{"num_hidden_layers": 8, "hidden_size": 96, "hidden_act": "quick_gelu", "norm_place": "pre", "norm_eps": 1e-05, "qk_norm": false, "bias": "none", "init_std_o": 0.0, "beta2": 0.98, "lr_head": 0.0128, "schedule": "wsd", "train_tokens": 111400000}
Each number is 50 + 15 x the weight over its row's rms, rounded and kept within 0 to 99. Layers, rows and columns count from 0. The size before them is the row's rms in percent of the matrix's.

# layer 2 MLP up, 768x96, rms 0.282, rows 736-767, columns 0-95
091:51 66 40 43 56 48 43 50 54 81 51 56 31 60 72 63 36 18 62 34 47 57 44 44 32 54 48 23 24 19 43 05 58 47 56 56 62 50 38 45 45 47 51 70 46 39 52 62 52 35 64 15 62 55 23 69 52 57 30 59 67 49 38 42 54 27 54 41 55 63 53 51 66 33 65 56 45 91 61 71 57 28 56 53 54 68 60 66 42 32 29 29 40 35 58 73
089:47 35 57 37 76 59 55 52 49 39 60 57 40 64 41 32 50 45 38 56 67 57 30 47 37 50 59 41 44 74 35 31 49 34 68 21 38 46 57 80 63 45 47 62 56 71 68 45 64 49 66 61 45 65 58 54 15 30 35 59 33 32 75 54 54 44 27 25 52 83 65 22 39 50 53 91 66 53 64 63 49 62 34 48 53 53 72 40 40 66 22 36 61 67 41 75
102:47 52 36 41 46 40 41 67 43 33 46 33 38 47 44 44 83 65 47 59 73 39 84 42 50 35 34 60 50 45 62 45 67 29 53 31 25 70 33 39 30 69 71 26 88 50 60 26 36 13 48 39 35 32 43 48 58 41 48 27 31 37 62 16 56 37 25 41 53 55 44 52 84 68 56 51 52 59 72 37 50 41 49 60 68 48 38 65 57 28 51 53 43 47 56 51
082:62 37 51 40 25 58 50 56 51 40 83 29 40 42 39 72 40 38 33 70 36 53 74 50 62 51 51 61 43 38 36 62 54 31 61 64 38 79 48 73 52 40 54 24 80 61 32 75 53 62 34 69 38 33 28 25 52 40 35 32 50 65 40 29 38 55 42 66 24 57 34 38 57 49 35 52 45 34 52 56 56 57 50 41 32 26 41 51 31 46 25 40 58 46 99 51
111:59 08 46 51 47 59 41 36 63 59 52 68 65 53 91 50 68 71 18 34 37 47 33 55 36 50 70 47 56 64 82 50 28 42 50 53 80 50 40 52 57 57 45 56 60 51 47 51 18 43 68 55 42 58 54 59 26 43 52 59 43 51 70 23 66 71 23 39 58 53 45 30 53 63 63 56 60 34 51 21 68 46 51 79 60 46 63 39 52 84 39 38 55 57 39 38
091:53 59 84 67 70 48 47 35 46 39 26 69 50 45 64 40 71 66 46 42 49 37 75 21 36 50 49 58 51 53 35 81 74 37 46 57 61 51 43 74 50 64 43 29 47 50 66 19 59 27 31 63 65 57 51 45 55 69 54 62 61 32 24 39 42 46 40 12 73 55 51 73 49 42 45 74 50 53 56 27 41 61 62 45 27 82 42 46 37 51 43 57 44 63 17 42
102:50 60 52 72 26 51 33 66 59 31 21 52 25 68 69 25 45 59 45 56 48 54 52 34 53 77 40 46 20 50 40 68 77 59 47 47 58 68 56 70 59 55 61 24 48 43 40 61 36 44 43 57 46 45 49 43 44 56 21 35 56 56 43 64 35 42 21 59 49 46 44 38 54 56 96 14 76 46 51 47 27 59 28 51 37 60 80 36 37 40 57 51 39 45 24 37
100:55 35 47 39 48 51 50 25 48 24 37 37 34 35 35 75 49 77 17 44 53 41 72 53 46 45 78 35 41 49 55 38 31 61 55 62 61 32 40 47 52 25 45 12 48 80 61 39 52 42 56 63 39 49 46 42 54 26 58 50 70 54 47 62 34 71 52 53 69 37 71 42 73 72 53 53 60 23 30 49 77 14 53 52 31 39 50 49 56 40 36 39 38 78 33 65
117:61 59 43 51 75 69 44 66 67 60 34 23 34 70 48 44 66 73 36 40 45 50 71 39 60 47 76 41 50 55 26 44 71 36 64 42 55 60 41 49 30 53 44 60 55 55 72 28 55 42 22 41 48 41 11 57 65 70 79 35 31 60 29 24 48 32 59 51 45 33 77 42 70 37 52 69 50 68 50 37 55 56 46 56 63 55 61 56 43 27 52 57 74 35 31 81
101:42 47 53 56 29 39 38 52 46 36 44 62 61 66 41 61 63 45 26 44 63 68 55 49 51 34 76 67 46 64 35 43 68 62 63 55 48 72 35 60 54 67 45 34 88 58 62 42 30 35 69 44 09 55 32 46 39 64 61 53 67 51 48 45 29 52 43 58 46 74 65 79 74 54 39 55 72 21 32 91 70 76 62 49 50 54 50 65 36 54 76 61 42 34 56 41
118:38 27 51 39 39 29 61 46 40 64 41 47 55 67 68 34 63 52 23 45 38 44 62 27 69 78 62 36 83 48 66 42 46 47 24 55 61 48 51 46 31 58 78 58 74 60 37 42 19 23 48 53 50 62 67 31 53 52 43 50 60 33 55 68 49 68 55 54 32 38 47 42 74 87 60 60 67 57 65 77 73 36 45 65 67 20 50 39 55 39 73 56 42 32 54 40
104:68 56 69 54 19 59 57 42 71 40 34 39 34 51 30 28 76 60 36 62 59 56 63 33 46 53 52 47 71 16 56 31 33 31 57 52 55 28 51 35 56 45 36 48 68 90 42 56 43 40 50 49 79 58 23 34 78 56 74 75 74 57 55 30 39 26 41 37 41 60 44 47 54 29 46 52 63 49 21 51 44 30 47 58 67 62 56 50 31 43 59 65 43 44 47 26
117:58 51 46 29 51 50 53 27 22 65 60 40 21 82 55 53 28 36 61 38 44 71 64 52 77 43 25 24 62 31 44 60 64 51 40 59 83 44 52 38 43 42 43 43 24 49 20 25 67 78 39 31 53 36 22 51 48 43 50 52 63 55 34 56 31 48 61 44 53 32 43 43 46 49 54 51 40 68 49 51 62 51 44 52 44 67 39 59 38 24 76 15 73 49 49 75
110:56 37 45 29 54 42 45 67 57 52 61 45 48 58 48 30 55 49 69 22 43 62 41 57 29 49 57 36 47 60 72 36 42 70 56 50 50 77 20 59 34 49 81 45 43 56 41 51 67 39 60 50 31 67 72 59 43 54 61 15 58 49 46 39 99 45 55 17 61 38 36 65 43 35 62 52 33 51 53 70 54 54 55 80 63 43 42 30 34 55 23 61 70 63 30 43
111:35 59 55 46 56 56 31 53 59 26 50 39 53 46 41 11 69 54 74 37 56 54 06 39 34 46 52 47 63 61 45 32 72 74 46 48 20 45 46 41 42 70 50 50 56 61 21 38 45 59 51 52 55 50 22 49 59 68 39 71 70 60 43 28 30 61 55 48 40 71 45 64 60 73 54 54 54 72 69 46 38 79 50 66 37 71 30 49 40 77 18 53 64 60 62 67
075:54 37 71 61 54 72 42 39 64 68 52 50 51 30 55 34 54 60 34 34 50 34 55 68 52 55 09 40 26 75 45 61 65 43 28 36 81 41 20 66 63 74 22 46 10 49 70 39 57 74 50 49 31 36 37 51 65 28 54 45 27 69 64 44 53 44 52 66 50 70 68 37 38 50 41 62 68 43 33 44 24 46 64 71 42 60 60 55 49 73 50 44 49 56 36 55
099:45 51 57 13 49 36 44 27 42 79 45 57 58 32 44 44 42 74 45 55 54 37 58 22 52 64 85 14 51 45 46 50 45 55 64 47 65 64 50 65 64 63 36 45 28 54 29 44 78 40 36 61 44 67 33 50 53 26 57 50 59 21 32 39 45 62 48 21 66 36 23 48 58 64 78 55 47 26 40 51 56 60 46 44 68 65 57 50 41 55 50 36 42 76 42 87
100:40 75 65 43 51 34 35 47 87 25 32 28 39 61 53 40 47 28 70 68 57 75 55 35 47 56 42 35 26 50 49 56 76 56 66 20 43 80 57 34 57 52 53 44 76 58 59 34 76 58 58 60 41 73 41 62 46 33 31 44 73 61 59 11 44 51 35 43 64 47 46 56 52 34 58 65 62 81 46 28 45 48 25 50 47 65 65 52 44 30 51 57 37 69 55 43
108:50 11 42 45 79 45 53 52 52 36 37 42 05 24 61 45 36 34 54 35 23 40 47 70 22 31 42 62 37 54 79 81 36 62 51 16 26 39 49 50 53 43 53 53 53 65 23 70 56 55 29 31 62 44 50 48 41 47 49 38 36 65 58 67 60 37 49 55 57 37 44 45 37 42 60 37 59 87 63 45 53 55 57 60 57 70 46 52 66 70 41 41 58 67 55 67
095:65 53 54 42 34 77 68 50 55 60 32 46 58 47 58 66 28 48 54 59 58 39 53 44 58 54 48 37 59 49 69 66 45 31 53 54 43 86 14 66 71 56 53 26 60 31 67 42 42 23 64 74 50 77 43 47 56 60 61 73 42 27 48 52 45 81 44 29 52 38 34 29 58 53 42 53 24 51 73 52 58 41 26 55 47 47 59 42 53 53 71 42 00 52 65 60
102:62 04 52 49 51 60 39 60 48 52 46 58 43 39 28 52 60 50 52 52 35 34 36 40 48 36 37 28 02 49 62 66 44 99 51 36 41 31 51 30 51 24 38 54 58 43 54 47 35 48 44 24 62 52 65 43 56 55 69 47 30 43 35 64 59 57 75 60 53 55 51 74 47 53 49 59 62 73 77 53 54 38 65 61 80 62 57 71 43 36 58 42 76 68 54 49
100:69 46 60 49 53 55 77 46 25 79 11 34 48 31 65 46 39 53 71 25 40 69 42 50 54 30 54 31 25 43 40 49 41 58 69 56 64 48 43 83 44 61 60 50 53 52 38 51 74 47 35 48 55 43 55 30 52 69 49 56 23 57 32 50 46 64 57 53 57 35 49 42 62 55 77 62 37 47 69 95 35 48 48 34 77 18 53 32 39 57 70 31 56 70 58 45
108:62 51 65 45 56 69 31 44 52 47 53 75 49 68 35 14 45 42 60 31 44 33 38 50 34 33 50 67 41 30 60 72 33 47 34 41 39 52 66 41 19 37 41 44 26 26 68 31 57 50 43 69 22 30 70 47 44 47 29 54 59 50 56 46 27 47 60 53 52 24 21 56 75 60 05 57 37 65 40 55 72 50 42 47 64 42 56 37 49 40 53 46 27 52 80 47
109:64 49 84 43 66 34 54 63 44 62 51 48 48 33 31 51 64 51 62 40 61 40 56 53 58 27 66 22 71 50 26 65 13 44 45 39 69 29 45 89 40 36 66 56 24 58 74 54 61 42 44 52 49 25 60 49 51 44 69 48 52 58 59 55 43 49 41 52 53 49 65 61 57 64 41 64 35 32 26 42 56 48 70 55 70 07 72 72 57 45 25 53 78 68 44 49
104:45 47 68 57 50 35 60 48 48 41 04 40 19 26 21 54 58 48 56 45 49 43 62 58 53 31 70 48 20 39 62 61 52 53 44 17 21 46 66 90 57 15 35 45 63 50 64 74 45 50 59 46 43 60 50 46 59 24 75 56 68 39 60 40 51 56 26 29 52 40 62 52 44 48 58 46 38 54 57 46 30 63 31 83 66 56 40 46 36 51 52 62 61 61 52 29
105:46 49 46 31 24 87 65 59 72 46 26 38 52 32 60 49 15 56 64 36 83 45 51 49 57 50 39 63 32 72 34 45 56 55 74 63 49 73 35 56 67 39 70 42 64 47 45 38 46 44 36 61 28 51 33 36 64 63 77 76 43 49 58 38 45 68 61 27 51 54 54 41 60 64 26 21 58 50 49 63 62 66 31 54 35 34 76 35 33 46 51 71 32 48 73 60
091:65 56 66 58 55 31 44 55 49 47 56 43 61 52 78 41 41 38 73 33 50 83 55 48 49 30 64 84 48 54 17 31 48 54 47 26 38 47 54 34 40 42 62 52 43 79 41 16 35 46 57 70 48 44 31 23 44 36 35 61 50 45 40 47 46 60 56 23 67 49 26 60 31 92 25 60 57 58 48 34 49 30 64 71 59 40 62 25 42 59 40 33 56 65 51 34
114:51 36 58 56 63 31 63 34 81 43 58 49 27 65 55 47 52 40 67 38 53 38 50 57 54 75 41 51 39 73 77 39 21 48 59 50 62 53 52 54 58 32 15 88 68 51 44 69 56 40 43 80 62 70 44 57 41 56 60 30 49 75 32 32 55 42 49 42 64 64 52 65 43 46 62 79 65 66 66 38 55 58 57 53 59 71 82 54 41 54 80 32 71 46 61 77
085:35 46 27 35 75 18 60 30 37 28 47 59 66 40 36 40 35 47 45 29 52 59 54 70 56 59 43 64 47 61 63 66 45 60 65 32 49 58 60 50 45 53 44 54 22 56 49 61 55 61 37 43 59 39 54 45 53 68 00 56 40 41 34 34 40 36 29 33 31 77 79 45 63 22 67 44 63 40 53 55 29 30 71 39 32 79 53 33 39 39 56 39 76 45 57 43
120:46 53 60 31 54 67 17 45 54 71 39 23 47 44 65 59 75 34 71 45 52 40 53 53 48 43 59 55 64 45 32 48 24 24 35 27 55 30 39 76 36 40 45 52 44 67 51 53 14 42 69 49 59 61 64 55 73 48 52 71 77 62 79 48 43 48 64 40 24 44 50 35 64 52 92 61 57 83 39 39 56 40 19 52 53 48 48 46 55 49 48 41 65 24 40 55
098:53 58 46 69 50 08 50 61 36 42 69 61 43 50 59 40 58 40 58 50 71 62 59 61 79 65 36 35 55 36 38 71 47 73 28 56 43 54 41 33 47 69 28 54 54 57 26 55 26 43 59 64 45 32 70 29 55 39 31 17 27 61 26 36 42 20 58 41 46 47 70 73 44 40 68 60 54 61 47 67 41 30 49 67 30 66 46 86 51 38 56 55 44 65 30 37
100:35 58 56 38 23 56 63 56 88 17 33 55 61 44 67 52 46 58 16 19 57 63 53 71 45 31 44 43 59 56 59 52 44 74 53 36 68 53 87 47 47 65 48 48 84 59 59 68 40 34 57 44 14 58 56 81 50 39 20 23 50 41 52 47 52 46 49 47 39 42 50 43 75 40 54 33 34 63 52 59 49 38 35 46 50 70 68 63 58 54 47 72 41 75 45 52